From a checkpoint of a small transformer trained on Wikipedia: width 128, a variant of SOAP for these matrices.
Each number is 128 + 24 x the weight over its row's rms, rounded and kept within 0 to 255. Layers, rows and columns count from 0. The size above them is the row's rms in percent of the matrix's.

# layer 10 MLP down (transposed), 512x128, rms 0.321, rows 199-251, columns 64-127
size [109 124  94  98 100  97  99 105 101 112  97  90  98 110 104  92  82 108  86 119 103 108 116  89 112 101 109  94  86 103  98 117 112 109  98 101 109 111 116 116  99  93  96  99 102 110 107  87 100 104 115  89  96]
[[104  99 112 156 126 128  94 106 136 106 128 146 135 161 146 129 175 128 153 157  97 105  94 110  91  96 128 134 122 151 118 119 136 148 136 134 150 164  99 132 135 127 119  93 135 143 116 145 104  97 110  89 137 132 142 151 119 148  85 128 137 168 154 146]
 [106 179 168  82 122 122 107 138 172 110 103 119 134  94 143 145 105 146  75 120 107 128 137 150 148 160  95 140  85 134 129 112 118 141  98 130  97 126 177 147 127 110 118 114 116 147  97 173 115 155  93 130 107 112 129 112 168  99 133 110 120 155 107 114]
 [113 172 157 116 126 124 109 120 149  85 119 144 177 119 148 130 127 166 156 137 148 156 129 132 137 130 128 110 165 133 132 124 126 112 162 139 118 109  96 130 123 140 150 167 171 118  89 142 159 126 112 106 141 112 159 137 171 128 138 160 140 130 109  84]
 [142 150 126 104 131 110  94 115 145 102 120 143 121 140  99 130 119 131  79 130 131 131 127 173  82 125 141 152 117 101 181  87 116 152 133  93  90 137  88 131  97 208 125 192 103 143 108 127 110 118 160 148 131 129 100 120  98  81 122 124 154 136 127 105]
 [130 139  81 117 163  84 124 129 138 178 151  94  94  94 162 142 146 135 158 154 113 133 108 115 128 114 144 107 154 131 125 140 122  79 136 111 101 128 114 120 150 101 137 108 132 122 113  78 108 118  95 122 129  92 137 135 129 105 100 165 115 126 140 147]
 [140 110 187 123 139 138 118  91 112 122  93 134 149 116 114 144  99 108 139 131 143 113 155  78  85 129 132 140 141 127  96 135 136 172 117 159 162 143 143 120 158 105 101 133 171 121 147 112  94 111 147  91 149  91 141  96 131 143 117 122 105 109 172 130]
 [153 104 101  83 123 148  96 124 110 141 142 157 139 117 136 147 120 113 124 111 162 131 119 119 157 124 110 133 120 107 126 143 142 149  92 169 141 149 162 127  88 130 141 158 118 111 142 159 128  66 189 105 119 130 143 131 152 122  80 155  99 148 101 127]
 [154 122 152 180 115 160 136 157 131 156 124 126 135 112  65 122 104 181 130 118 143 157 176 154 119 158 153 152 111 124 114 160 152 112 106 110 155 114 110 142 131 152 128 132 148 135 149 100 125 118 107 108 105 130 146 128 123 122 155 129 124 141  99 146]
 [138 116 167 133 156  90 139 106 106 125 140 105 134 120 136 157 100  96  94 112 132 120 146 112 117 102 141 100 149 101 139  93 105 120 118 141 158  98  80 185 106 167 139 138 120 128 145 164 133 143  95  86 174 121 126 173 110  77 138 133 134 116 101 136]
 [197 164  79  87 159 102 117 144 123 157 151 139 105 101 127 152 141 152 111  87 142 103 137 131 147 147 139 140 124 110 103  90 126 126 143 131 127 165 135 119 130 127  82 116 155 187 129 137 108 117 160 108 136 103 139 102 135 126 176 143 145  76 140 124]
 [ 93 120 160 151 177 129  81 104 124 127 142 110 140  93 155  85 167 145  86 153 113  69 118 138 110 103 120 119 146 129 147 121 129 148 145  80 116 146 178 158 145  94 120 149 105 114 132 126 125 116 110 118 105 150 121 174 154 140 119 144 161 121 113 103]
 [104 115 156 131 149  91 113 140 139 125 140 142  59 126 124 163 147 139  96 163  81 122 135 131  70 106 136 113 135 146 166 119 111 129  97  56 160 131 167 162 120 123 122 161 119 125 113 143 127 138 124 110  75 142 120 148 126 105 133 100 111 172 120 126]
 [115 110 112 108 152 159  89 136 157 123  83 122  98 114 135 138 122 131  78 157 127 143 153 151 123 110 125 126 121 121 119 139 103 173 121 167 132 156 128 135 100 122 103 143 169 180 126 128 105 150 119 164 143 100 155 111 137 153 117 139 106 155  87 157]
 [158 117 117 137 117 100 152 139 141 155  70 101 130 155 138 163 158  95 129 129 158 150 167 139 145 143 100 109 147 142 174  79 130 150 126 114 120 125  97  85 123 110 147 172 156 124 132  79 148  63 146 128 147 112 147  97 109 115 140 157 124 162 133 151]
 [107  91 138 111 145 129 142 176 111 139  77 159 135 139 154 134 112 118 156 167 174 130 143 123 159  96  97 125 136 125 145 139  98 123 180 111 108 116 142 138 111 168 122 161 134 144 140 165 105 151 152 103 121  94 183 129 107 118 172  91 126 131 128 140]
 [171 117 144 117 111 202 114  86 139 124 180 111 142  88 164 113 122 133 105 140 113 151 151 127  87 132 127 124  85 135 147 109 152  81 143 114 121 130 157 151  98  85  98 129 147 138 129  93  86 114 153 162 144  86 155 119 148 154 156 134 119  83 133 121]
 [114 114 114 115 110 122 148 108 162 129 134  92  92  94 135 139 126 143  92 185 142 108 128 131 121 115 116  95  98 170 126 101 131 127 140  93 159 117 118 131 123 168 108 125 117 155 159 125 166 132 153 115 135 100 107 104 110 129 129 131 125 112 132 134]
 [ 94 134 158  60 137 129 154 114 160 123 125 129 149 143 132 127 130 137 125 178 142 132 165 127 142 130 143 139 136  80 124 148 106 110 139 147 111 113 140 166 117 139 147  74 151  86 130 157 134 143 150 154  98 129 125 171 127  92 165 114 157 124 140 129]
 [107 114 113 160  78 147 152 158 115 129 102 135  33 123 149 136 160 143 135 124 107 167 158 122 113 148 124 136 103 113 133 147 133 147 110 126 105 127 180 187 107 117 102 106 127  98  90 135 144  81 151 127 155 134 158 119 162 111 162 145 138 117 132 171]
 [124 138 141  96 129 127  82 129  81 146 109 133 113 134  87 182 107 127 154 108 121 137 132 106 120 160 129  63 102 156  74 141 159 119 140 130 146 161 138 154 113 129  67 151 158 117 114 146 133 104 138 140 108 134 101 161 129 158 118 137 121 123 150 147]
 [ 97 144 156 139 131 124 181 115 144 104 132 110 136 120 130 157  62 109 130 134 106 147 137 158 122 103 130 117 102 114 172 132 158 119 109 137 111 145 160 164 128 178 131  68 189 116 140 137 130 149 178 152 145 120  89  95 116 106 120 124  93 122 155 168]
 [143 123 160 131 176 118 123 169 132 165 121 119  91 148 120 122 171 160 162 134 107 122 107 162 155  99 144 128 144 102 190 130 163 134 144 103 101 118 103 128  95  85 114 103 111 116 104 136  95 119 147 181  85 135 131  97  93 120 168 158 139 115 184 126]
 [112  98 102  96  97 143 107 125 117 176 140 148 160 157  99 153 113 108 154 141 139 138 142 162 124 119 149 142 155  92 138 125 101 133 134 131 122  89 150 160  70 124 128 108 166  84 114 162 141 101 179 103 101 122 113 147 147 155 121  92 155 152 139 119]
 [150 132 129 132 104  91 135 141 133 100 134 108 100 135 156 127 140 105 135 140  93 184 138 140  90 143 126  80 138 191 118 174 144 124 109 124 101 144 114 103 138 150  95 127 110 129 171 137 132 117 153  97 177 116 133  58 112 106 119 147  75  96 110 161]
 [141 126 119 161 105 131 148 120 122  88 106 168 131 176 151 162 125 104 145 130 159 121 154 147 135 142 105 105 155 116 154 118 127 154 140 125 113 107  80 116 102 105 139 164 108  90 133 136 124 119 158 109 153 119 122 179 121 139 136 178 136 129 117 128]
 [127 107 119 160 126 136 104 140 138 131 126 143  46  97 121  90 117 150 118 135 137 108 116 129  94 132 111 149 152 127 130 135 139 141 104 111 150 175 123 134 117 143  80 158 114 118 127 106 132 108 191 100 204 132 134 124 157 164 132 121 135 111 152 118]
 [146 139  92  98 130 120 143  99 156 132  97 159 143 123 135 134 123 115 153 195  74 150 144 125 129 102 113 154 168  87 128 125 113 104 178 126 172 116 140 162 128 124 120 131  99 123  72 123 148 157 134 101  90 100 121 114 109 118 105 102  98 125 137 114]
 [138 138 129 119 156 165 154 114 115 128 167 123 103 178 121  94 156 168 131 142 155 123  69 157 119 138 130 135  84 137 136 130 119 150 130 116 117 119 114 130 113  94 149 153 127 125 137 127 148 127 102 175 111 135 151  67 141 140 134 149 147 123 143 160]
 [ 97 180  75 151 155 127 140 125 105 108 148 131 125 141 125 161  97 132 142 140 121 122 104 106  97  79  73 138 116 144  95 109 131 153 139 132  72 145 120 140 118 130 135  92  85 136 161 143 106 182 155 122 164 117 128  96 100 126 112 105 118 147 142 156]
 [107 153  98 133  82 150 165 156 121  97 130 112 122 128 109  69  97 133 124  98 122 100 136 156 151 136 123 158 131 137 120 126 103 111 135 132 108 152 108 116  90  79 134 103 135 104 121 120 150 127 114 189 109 149 122  99 152 133  74  98 124 141  84 111]
 [116 124 144 106 130 149 133 152 183 133 113 111  96 133 119 112 130 151 112 132 134 175 141 125 149  76 124 146  75 139  99 125 120 164 129 107 161 151  84  99 118 145 123 130 133 134 116 107 157 152 115 146 107 118 143  87 121 117 116 143 137 128  55 145]
 [100 146  98 148 190 104 126 117 102 134 157  85 114  89 145 123 159 147 138 179  98 137 100 154 111 150 121 100 169 124 117 114 148 146 118 109 120 150 160  78 119 126 157 109 102 160 128 102 114 104 107 117 116 145 120 129 111 132  56 169 121 126 159 114]
 [ 84 125 130 166 124 127 145 143 147 116 123 160 158 122 108 126 153 119 117 107 151 118 108 109 154 109 116 183 141 161 127 117 114 123  70 136 142  86 152 126  86 100 112 146 121 131  88 141  97 127 119 102 133 155 136 136  94  85 115 144 174 115 115 131]
 [128 141 167 152 142 108 125 134  83 119 181  78 141 148 124 154  95 149 125 130 125 113 122 136 146 117 137 130 168 133 119 143 109 122 125 151 121 135  83 137 128 142  73 120  92 126 125 146 116 149 144  86 113  96 112 139  97 126 120 178 134 115  73 122]
 [103 123  87 118 150 128 139 155 114  90 121 102 173 130 142 136 119 109 142  86 159 119 102  86 107 152 109 125 113  88 102 148 111 142 140 166 188 121 111 122 109 117 145  91  71 134 120 118 188 113 106 137 127 146 149 155 111 136 119 121  93 105 124 101]
 [114 132 148 118 163 113 126 114 112  83 122 135 100 135 141 122  97 136 146 104 139 121 105 102 141 105 159 118 115 174 116 149 120 180  85 164 119 121 141 110  90 138 127  89 100 118 107 146 117 108 175 153  94 117 129 168 132  94 101 133 126 153 152  52]
 [130 127 141  94 121 147 114 101  79 117 100 149 193 121 131 123 125 107  79 147 110 124 130 123 115  74 159 104 112 112 139 152 136 136 177 126 130 130 124 115 147 138 140 137 120 130 180 154 118 122 133 157 162 151 118 144 139 116 165 119 146 129 118 133]
 [130 114 149 133  68 151 105 167 181 138 134 107 143 105 141  60 126 117 120 142 142 142 112 122 130 129 143 125 116 136 141 112  82 111  97 133 176 167 107 160 139 177  86 114 106 125 107 104  93 100 131 168 127 140 100  94 150  94 166 167 124 106  93 182]
 [147 123 125 143 156 125 118 131 157 106 126 108 184 140 108 106 117 178 134 119 113  74 117 108 150  77 107 167 140 141 150 135 166 127 106 124 151  98 161 163 137 113 138 153 141 172 124 148 116 142 124  76 104 127 151 154 149 118 156 144 163 120 120  76]
 [157 141 132 126 155 137 127 135 106 136 120  89 141 124  92 139 139 133 113 149 144 105 141 179 123 168 104 112 137  98 150 129 151 112 130 133 200 165  98  98 134 128 124 133 112 136 132 120  67  95 146 113 117 124 124 165  94 173 134 134 137  92 121 157]
 [142 138 119 146 106 133 120  97 116 114 200  86 119 114 110 146  91 129 132 148 112 143 175 113 123 119 156 107 114 123 159 138  96  94 156  88 143 126 101 147 110 106 119 110 138 123 152 121 151 120  62 152 121 138 152  76 147 143 105 115 106 148 117 119]
 [125 119 138 125 139 119 119 121 150 134 175 124 147 153 178 114  99 124 119 147 115 109 145 172 118 152 134 150 113 121 125  85 112 132  91 166 166 107 182 139 127 153 143 103 103 137 148 165  71 153 134  92 133 107 108 147 149 109 140  87 121 129 148 100]
 [156  99 120 111 133 108 179 148  91 151 135 126 134 130 126 162 109  98 159 102 103 198 127  92  95 145 173 125 134  92 142 125 116 155 108  92 121 135 126  98 128 141 132 103  72 101 170 158 158 157  77 108 144 138 102 123 147 143 136 126  78 140 141 135]
 [153 118 114 107 132 104 124  94 116 145  77 110  90 131 116 143 109 155 130 129 109 135 105 150 133 121 161  71 147 124 129 138 119 107 143 156 142 136 124 139 110 120  98  87 157 114 178 139 125  96 147 160 145 138 129 186  98 127 152 141 110  97 165 147]
 [118 128 106 114 134 132 115 181  89  81 126 150 120 148 131 124 125 117 101 159 130 115 121 115  79 151 105 130 123 129  96 123  81 104 149 176 179 141 158 151 130 139  93 140 159 147  80 131 112 160 121 132 157 113 130 114 121 164 108 143 146 101 137 149]
 [136 123 133 156 162 121 135 107 164 146 120  88 143 151 139 170 102  90 140  84 142  88 119 147 108 136 129 132 167 115 120  93 148 152 149 127 106 119  88  82 134 178 103 128  96 142 157 102 155 122 173 159 129 108  98 146 114 101 135 148 153 112 107 108]
 [165 112 131 140 144 103 108 115 138 165 111 135 114 154 156 135 112  90 138 165  82 127 136 113  95 122 147  78 147 137 141 137 130 138  99 155  98 140  97 133 156 145 128 164  58 173 162 111 100 162 116 136 117 132 112 116 117 129  88 132 109 158 164 148]
 [108 121 117  91 136 112  90 124 107 143 151 150 123 149 126 146  88 148 102 118 132 113 100  98 169 176 155 149 138 108 123 142 139 104 135  43 144 143 140 137 115 144 139 112  66 130 112 131 118 103 150  78 136 130  90 120 149 154 161  92  74 123 113 175]
 [142 157 124 141 127 111 122 150 114 136 124 124  96 112 146  81 144  92 120 116 114 108  79 132  85  89 158 155  84 130 141  99 111 117  90  79 152 130 147 128 123 139 139 159  99 134 117 161 157  86 147  63 149 125 127 155 138 152 178 131 157 112 129 130]
 [117 101  88 182 129 127 106 149  71 116 156 153 153 139 130 106 154 108  96 111 150 144 155 161 122 144 138  92 143 135 137 119 112 139 131 114 118 128 110 124 117 105 163 148 156 122 156 125 116 157 204 119 113 146 131 121 161 110 130 121 152 143  95 172]
 [158 127 127  92 124 165 137 186 154 129  99 111 153 124 109 118 113  99 120  99 114 170 138  70 120  91 134 121 134 130 127 129 145 131 152 114 102 103 124 107 151 141 102 121 112 133 134 148 140  58 130 158 118 127 104 154 155 134 128 126 195 117  77 121]
 [ 74  90 114 124 106 110 139 163 102 130 129 129 110 128 108 117 118 166 149 108 162 133 143 174 155 116 144 120  81 149 107 120 119 164  96 155 180 130  90 126  99 173 152 152 105  96 120 153 123  76 109 109 123  99 138 138 143 200 142 154 129 133  88 126]
 [ 95  71 146 194 121 116 160  93  95  89 153 157 121 140 105  91 156 147 146  95 123 104  83 150 152 144 135 116 128 174 134 117 110 123  81 120 138 130 134 113 153 122 113 133 105 113 158  98 138 114 128 139 133 133 151 132 163  91  92 130 122 159 146 123]]
# layer 10 MLP up, 512x128, rms 0.307, rows 200-251, columns 64-127
size [115  96  96  95  94  95 102  98  97  92  94 105  99  98  97  90 110  93 103 103 105 102  97  97 104 101  97  95 100 102 102 108  98  91 105 104 108 119 106  99 102 101 105 103 107 102  94  99  97 106  97 104]
[[124 104 154  94 103 179 147 161  85 107  80 137 129 136 123 121  67 136 138 125 147 133 117 152 123 170 199 112 152 137 137 107 124 140  93  95 150 115 173 141 106 141 163 124 146 129 142 133 114 142  92 171 140 118  95 124  81 127 164 130 147 158 145 128]
 [161 121 114 129 182 107 187 111 132 105 159 125 123 122 131 152  84 139 108 123 114 134  90 141 156 145  98 165 123 148  90 102 128 109 139 123 123 129 131 135 140  82 137  88 152 121 151 150 115 108 108  93 110  89 136  88 113 140 125 128 135 138 128 149]
 [128  84 106 150 160 138 118 143  99 160 118 161 160 132  53 110 125 139 146 129 128 130 135 100  90 131 130 129 136 131 146 115 159 126 138 127 106 101 179 175  78  89 112 160 136 139 152 136 102 170 112 148 144 138 154 170 147 148 120 145 139 126 124 124]
 [131 108 168 144 139  79  84 113  98 126  74 156 141 139 123 145 152 148 123  79 106 144 132 153 144 147  81 147 142 119 145 135 124 137 116 132 114  69 148 158  94 132 164 117 100 113 104 128 153 107 129 106 126 148 157 130 162 109 123 123 115 200  93 128]
 [109 111 136 121 119 115 106 165 115 133 137 152 194 141 119 144 150 152 147 166 114 111 100 140 132 119 102 109 168 140 107 171  97 107 120 107 132 137 128 142 129 164 129 139 135 109 143 153 113 114 129  89 130 170  70 126 118 141 131 115 120 122 128 141]
 [115 194 147 132 134 127 143 131  92 130 156 136 156 146 140 108 154 154 114 116 141 148  81 132 164 169 154 119 121  97 117 113 145 112 102 144 125  82 128 146 101 167 169 155 139 123 139  97 147 123 110 135  81  88 127 112 132 109 116 123 133 146 112 150]
 [166 140  99 144 127 133 148  78  87 100 154 135 139 130 151 133  84 113 144 139 159 132 102 145  89 155 132 139 143  95  77 116 146 127 139 155 182 115 125 100 110 147 131 116 209 108 121  78 153 112 120  97 130 148 144 135 159 145 112 162 112 134 103 140]
 [ 82 116  89 139 156 143 139 132  99 150 125 126 130 126  96 141  89 194 144 130 118 159 125 137 141 180 116 158 148 143 107 132 142 122 147 132 123 151 115 136  96 150 126 147 125 104  77 104 128 161 129 103 134  89 141 161 194 140 123 116 131 164 143 101]
 [105 117 177 130 183 137 122 118 156 110  88 138 145 157 136 122 133 201 148 144 137 186 117 123 115 153 126 166 122 129 144 125  87 126 156 136 125  73 131 151 105 115 197 148  94 138 134 154 113 129 133 171 154 138 104 110 133 107  90 105 150 145 108 125]
 [105  88 125 123 105 116 127 124 120 154 131 139 146 127 138 168  66 111 140 158 127 121 121 117 165 100 152 120 121 108 141 148 138 147 125 105 149 127 116 153 132  97 134 179 117 106  82  99 157 113 163 145 140  99 119  68 121 145 143 142 101 103  86 175]
 [150 133 168 142 120 161 117 137 104 119 141 164 148 147 143 130 111  75 133 141 143 101 139 182 127 156 175 140 165 119  93 122 186 130 162 161 120  90 136 155 116 132 129  89 120 137 130 123 181 132 146 106  96 142 149 120 123 135 135  94 154 114 109 172]
 [165  82 139 106  86 143 116 134 134 154 114 114 137  92 111 133 127 153 112 106 108 109 125  99 121  98 107 145 133 146  96 143 166 156 121 101 130 109 158 154 115 127 151 149 137 149 132 157 115  91 130 133 134 152 104 134 155 184 100 101 145 112 149 124]
 [130 128 154 120 133 150  81 103  83 122 120 106 140 141 134 112 152 138 132 168  83 127  91 130 132 137  95 113 148 138 105 154 133 132 131 182 123 101 116 157 165 139 127 110 143 159 100 156 107 134 118 113 116 146  88 171  75 141 115 116 129 106 169 121]
 [144 128 142 166 141 151 123  99 151 149 152 142 136 110 155 105 115 122 160  90 152 153  66 128 164 109 152 174  92 112 145 137 153 114 130 148 150 167 146 127 119 127 132 114 153 137 152 113 139 144 155 118 152 155 164 125 120  93 102 172 108 130 161  95]
 [154 154 117  98 151 127 135 112 151 126 168  67 174 123 101 135 113  98 118 150 136 120 157 136 112 160 156 132 156 102  96  92 114 180 115 145 133 115 125 122 135 156 153 143 119 112 169 103 143 149 143 128 158 119  95 119 141 129  87 124 137 120 164 128]
 [149 137 134 122 111  96 136 137  80 111 136 110  99 129 152 189  89 132 155 147 114 105 150 150 139 153 121 128 147 122  91 121 176 135 115 129 122 143 117 107 118 150 136 150 113 166 139 139 136 149 112 123 123 143 138  99 176 122 165  90 132 137  99 121]
 [155  90  92 144 104 122  90 116 144  88 100 109 175 121 142 124 111 129 124 107 120 189 108 149 123 114 125 126 130 116 152 119  80 167 118 143 119 146 112 109 136 101 170  98 148 141 100  92 167 124  99 158 118  85 123 112 133 179  79 119 174 101 184 135]
 [141 136  99 123 130 122 157 141 118 156 135 130 121 142 114 120 147 116 115 114 105 145 101 142 145 115 140 115 130 148 117 123 117 125 154 151 155 164 145 149 147 113 124 138 111 208 152 101 126 128 148 105  82  95 120 128 123 151 165 134 142 116 147 134]
 [ 92 101 119 111 117 108 117 163  95 137 114 149 139 168 111  77 140 104 146  80 136 160  88  92 112 128  80 162 118 133 131  87 136 110 134 146 134 125 105 119  84 142 155 147 108  87 117 119 142 166 139 107 164 137  98 140 138 110 149  92  90 137  88 140]
 [111 136 121 104 151 156 106 138 122 101 136 122 147 170 131 155 125 129 158 126 129 134  80 133 110 142  75 113 130 143 136 168 129 122 139 167 157 151 138 158 148  92 151 141 152 135 142  82  93 110  90  97 142 158 107 113 117 116 181 152 127 135 120  96]
 [115 128 147 112 101 154 124 137 163 143 126 145 137 123 121 149  68 103 107 128 117 164  60 121 129  88 141 148 117 148 115 121 113 135 173 115 112 145 101 146 133 127 105 135  98 123 129 164 152 113 151 156 115 162 142 155 138 156 157 139 119 160 100 111]
 [125 110 120 105 118 146 135 164 124 137 135 143 122 151 161 134 122 104 119 132 138 174  97 156 157  92  78 120 115 123 144 137 126  86 149 162 123 100 121 161 106 150 151 109  87 108 155  86 126  93 127 194 137 150 117 123 103 180 122 140 118 151 189 123]
 [115 106 111 124 124 121 140 134 110 125 118 161 110 122  72 121 136 147 118 141 105 114 181 108 103 184 164 143 123 141 166 134 121 120 122 110 130 146 107 149 106 157 135 124 168 198 103 138 113 140 147 114 160 136  94 155 106 153 141 106  82 129 112 152]
 [119 121 134 117  87 149 101  90 104 128 126 140 153 143 141  82 149 140 104 107 116 169 153 143  97 115  70 132 169 109 101 106 136 154 135 140 113  91 110 140 109 139 123  98 145 126 131 121 149 111 145 128 113 121 118 124 156 147  98  88 102 113 157 157]
 [133  67  79  96 122 148 118 108 181 135 156 141  96 113  93 124 106 136 120 106 114 130 149 142 171 147 159 130 125 141 146 141 139 123 132 205 118 124 118 126 162 117  89 157 150 116  84  94 152 112 142 149 102 133 142 132 159  94 103  97 148 136 118 170]
 [150 160 123 149 145  95 121 114  91 116  96 119 147  83 131 103 136 114 142 128 115 117 106 103 131 179 142 115 117  86 155 120 157 142 128  95 123 149 128 166 124 121 117 134 117 114 144 162 104 136 114  78 149 112 151 140 140 126 143 115 137 166 143 147]
 [188 136 171 132 164 137 109 149  99 103 111 114 141 108  77 120 146 151 164 169 120 107 139 136 107 118 148 142 146 142  84 119 111 166 122 120 152 126 166 154 111 152 160 127 109 126 112 133 122 151 127 139 127 157 102 130  52 122 113 136 117 138 158 129]
 [ 94 132 140 164 117 153 145 131 115  70 143 118 121 154 134 167 119 118 123 139 131 193 105 160 147  89 120 158 119  82 174 122  91 125 157 120 155 136 126 131 122 150 164  98 106 153 108 157 178 123 141 128 102 116 129  86 117 135 162 110  99 143 140 131]
 [156 141 140 164 122 143 122 120 148 147 100 160 152 126 136 126 117 164 114 145 136 160 141 117 163 137 129 125 180 107 132 130  88 102 115 112 118 124  98 163 105 154 131 137 151 114  93  83 163 158 124 113 129 135 170 158 128  92 103 109 103 136 105 144]
 [166 140 130 135  85 158 100 119 106 151 157 100 155 126 127 137 133 104 117 116 114  91 129 117  88 114 141 117 183 160 144 125 133 117 120 106 129 180 118 151 119 154 134 164 136 109 148 156 133 125 157 134 109 152 149 165 145 179 127 111 148 140 161 132]
 [125 186 138 136 125 164 104 133 122 125  81  84 145  91 133 115 123 144 110 114 134 140 142 101 152 116  87 155 115 116 139 151 151 175 102 111 132 128 127  84 116 142 140 162 155 102  98 109 121  73 120 148 131 169 126 134 104 138 153  85 145 141 116 127]
 [156 118 162 117 173 100 126 125 115 134  83 150 109 139 114 149 117 100  89 131 150 140 109 106 101 108 110 188 135 155 116 116 116 148 163 101 124 104 145 157 143 148 128  86 115 106  99 131 126 103 124  90 163 128  89 109 169 138 158 141  79 153  98 122]
 [ 90 155 119 112  99 125 148 139 120 102 118 136 160 142 119 125  89 165 137 138 132 134 146 128 125 125 120 129  72 127 131 143 144 134  78 110 137 116 148 116 114 124 139 144 160 150 117 142 129 132 109  93 120  79 108 158 140 164 102 112 147 142 122  95]
 [108 155 119 119 173 143 144  95 122 125 154 182 147 149 147 155 109 145 121 141 150 173  96 136 122 127 124 104 106  61 100  98 132 113 139 144 129 121 116 130 152  98 140 166 148 123 135 132 186 155 113  87 140 131 120 144 125 136 148 105 117  90 116 124]
 [148 137 123 116  94 126 141  75 135 135  93 185 142 118  89 126 131 162 121 150 153 147 146 140 107  70  87 115 144 161 136 163 110 135 129 124 140 119 102 137 142 150 102 180 184 151 121 149 148 125 144 165 121  76 113 153  72 153 138  98 100  84 104 114]
 [148 161  98 167  97 161 162 151 152 130 156 168 117 120 128 135 121 130 153 143  73 129 133 140 162 148 104 146 104 151 127 111 120 127 157  99 161 129 148 134 120 121 134 128 154  92  78 170 138 120  72  83 135  95 160 109 105 150 105  95 114 147 151 154]
 [123 109 118 121 132 129 115 128 173  98 150 139 150  93 120 118  89 168 139 119 157 133 125  87 171 104  99 146 177 105 157 143 111 150  84 135  82 115 125 123 162  94 111 109 163 154 146 141 128 137 138 113 125 122 137 128 117 145 129  88  78 124 130 105]
 [116 102 121 128 110 110 173 111 103  80  91 129 130  95 138 133 153 171 139  89  87 114 129 117 126 169 143 157 117 153 148 121 130 131 113 150 125 120 172 157 107 133 133 110 127 156 132 144 173 115  89 130 129 143 106 131 145 129  91 105 139 171 135 154]
 [115 142 116 112 126 152 112  72 152 142 146 170 128 118 130 155 122 114 132 144 174 118 138 127 104 103 126 127 143 122 116 158 108 158 130  96 173 135 126 137 124 139 151  92  89 174 139 136 146 126 123 118 178 124 149 104  72 141 125 109 165 140 128 108]
 [112 141 143 136 130 101 150 153 146  83  97 126 149 146 111 140  85 125 138 152 121 116 111 121 129 146 125 167 155 131 111 139 121 125 128  70 134  90 117 127 156 112 151 125  82 131 127 128 157 121 111 175 148 110 111 136 145 140 108 134 134 157 145 116]
 [159 121 132 142 103 143 153 114 137  92 132 147 129 120 142 111 121 124 109  85  82 110  90  93 177 124 147 147 102  79 148  98 137 169 146 159 130  89 152 152 144 154 145 100 122 111 121 106 106 152 120 140 115 130 141  99 122  95 110 126  60 190 138 135]
 [137  90  83 143 172 120 154 170 161 113 161 122 149 125 129 142  97 132 127 120 168 120 131 139 122 136 107 120  91 148  99 128 111 115 150 117 112 129 114 174  94  59  99 137  69 145 109 134 140 153 154 170  95 141 121 116 124 147 104 150 128 130 134  94]
 [ 89 120 108 118 153 134 141 106  85 132 145  96 134 134 149 115 143 102 106 116 132 161 114 118 149  93  77 141 103 112 137 113 176  91 134 126  90 141 122 133 148 137 152 148 113 136 107 129 116 121 157 153 153 117  89  97 120 132 106 109 146 141 182 149]
 [ 94 145 154 119 150 138 127 100 136 111 139 104 151 125 163 183 142 103 123 120  83 117 134 187 148 147 119  84  86 108 149 162 155 112 133 109  98 115 135 160 146 115 129 138 122 128 130 110 150  99 144 103 132 105 121 133 119 137 122 119 145 106 146 105]
 [106 169  87 135  91 197 106 115 106 145 112 142 130 161 131  96 107 127 113 139 102 167  86  98  72 121  76 139 137 139 120 164 126 146  89 128 151 129 156 123 118  88 145 124 129 107 106  91 138  72 120 152 142 151 136 183 151 136 125 107 134 130 160 128]
 [137 166 118 155 118 124 149 160 135 167 157  98 149 144  91 107 110 138 185 121 102 150 156 124 162 124 143 167 132 142 152 130 147 128 142 218 121 125 121 143 117 128 121 103 118 115 127 135 132  91 135 103  97 128 114 159  92 130 122 102  69 133 128  81]
 [106 116 136 110 122 129 151 142 148  65 155 158 124 129 154 146  89 119 143 125 136 137  78 152 136 146  97 169 107 122 140  79 135  87 134 120 103  97 145 135 106 115 109 174  82 121 164 118 165 146 120 148 187 107 151 133 122 103 129 120 147 112 148 111]
 [129 135 134  78  97 134 147 160 167 111 180 136 145 182 124 146 110 103 115 128 127 132 151 146 106 155 141 122 131 142 162 111 122 151 123 134  85 155  96 161 135 150 129 101 146 122  92  83 182 129 168 103  92 121 136 135 136 136 109  85 155 113  96 134]
 [143 130 153 116 111 170  97 102 107 108 159 150 144 125  89 116 136 128  92 114  99 172  94 144 138 105 146 109 113 130  88 132 130 163 161  93 113 175 137 103  81 104 129 105 132 153 101 163 138 155 153 161 124 133 110 124  94  78 112 113 112 138 135  77]
 [156 100  88 113 140 132 140  67 110 130 128 123 146 104 136 112 111  99 140  87 135 145 142 158 176  88 112 174 116 111 107 121 149 127 156 125 138 135 137 104 163 165 175 177 116  94 148 102 136 144 134 135 133 109 146 107 145 155  95 132 100 110  96 137]
 [149 147 149 114 147 163 147 110 154 111 129 130 144 122 105 142 133 124 110 117 122 125 138 120 191 165  86 115 152  66 132 160 122 121 100  96  81 138 101 154 104 106  99 123 117 145 105  75 149 151 142 151 158 142 120 124 135 165 101 105 142 122 175 148]
 [113 105 118  77 137 177 117 116 135 121  91 146 129 128  84 148 128  97 108 129 120 149 133 104 113 135 127 145 110 122 144 149  89  97 101 168  91 172 130 149 104 156 163 140 158  96 139 129 154 185 151 127 137  73 171 122 137 151 140 151 110 140 122  94]]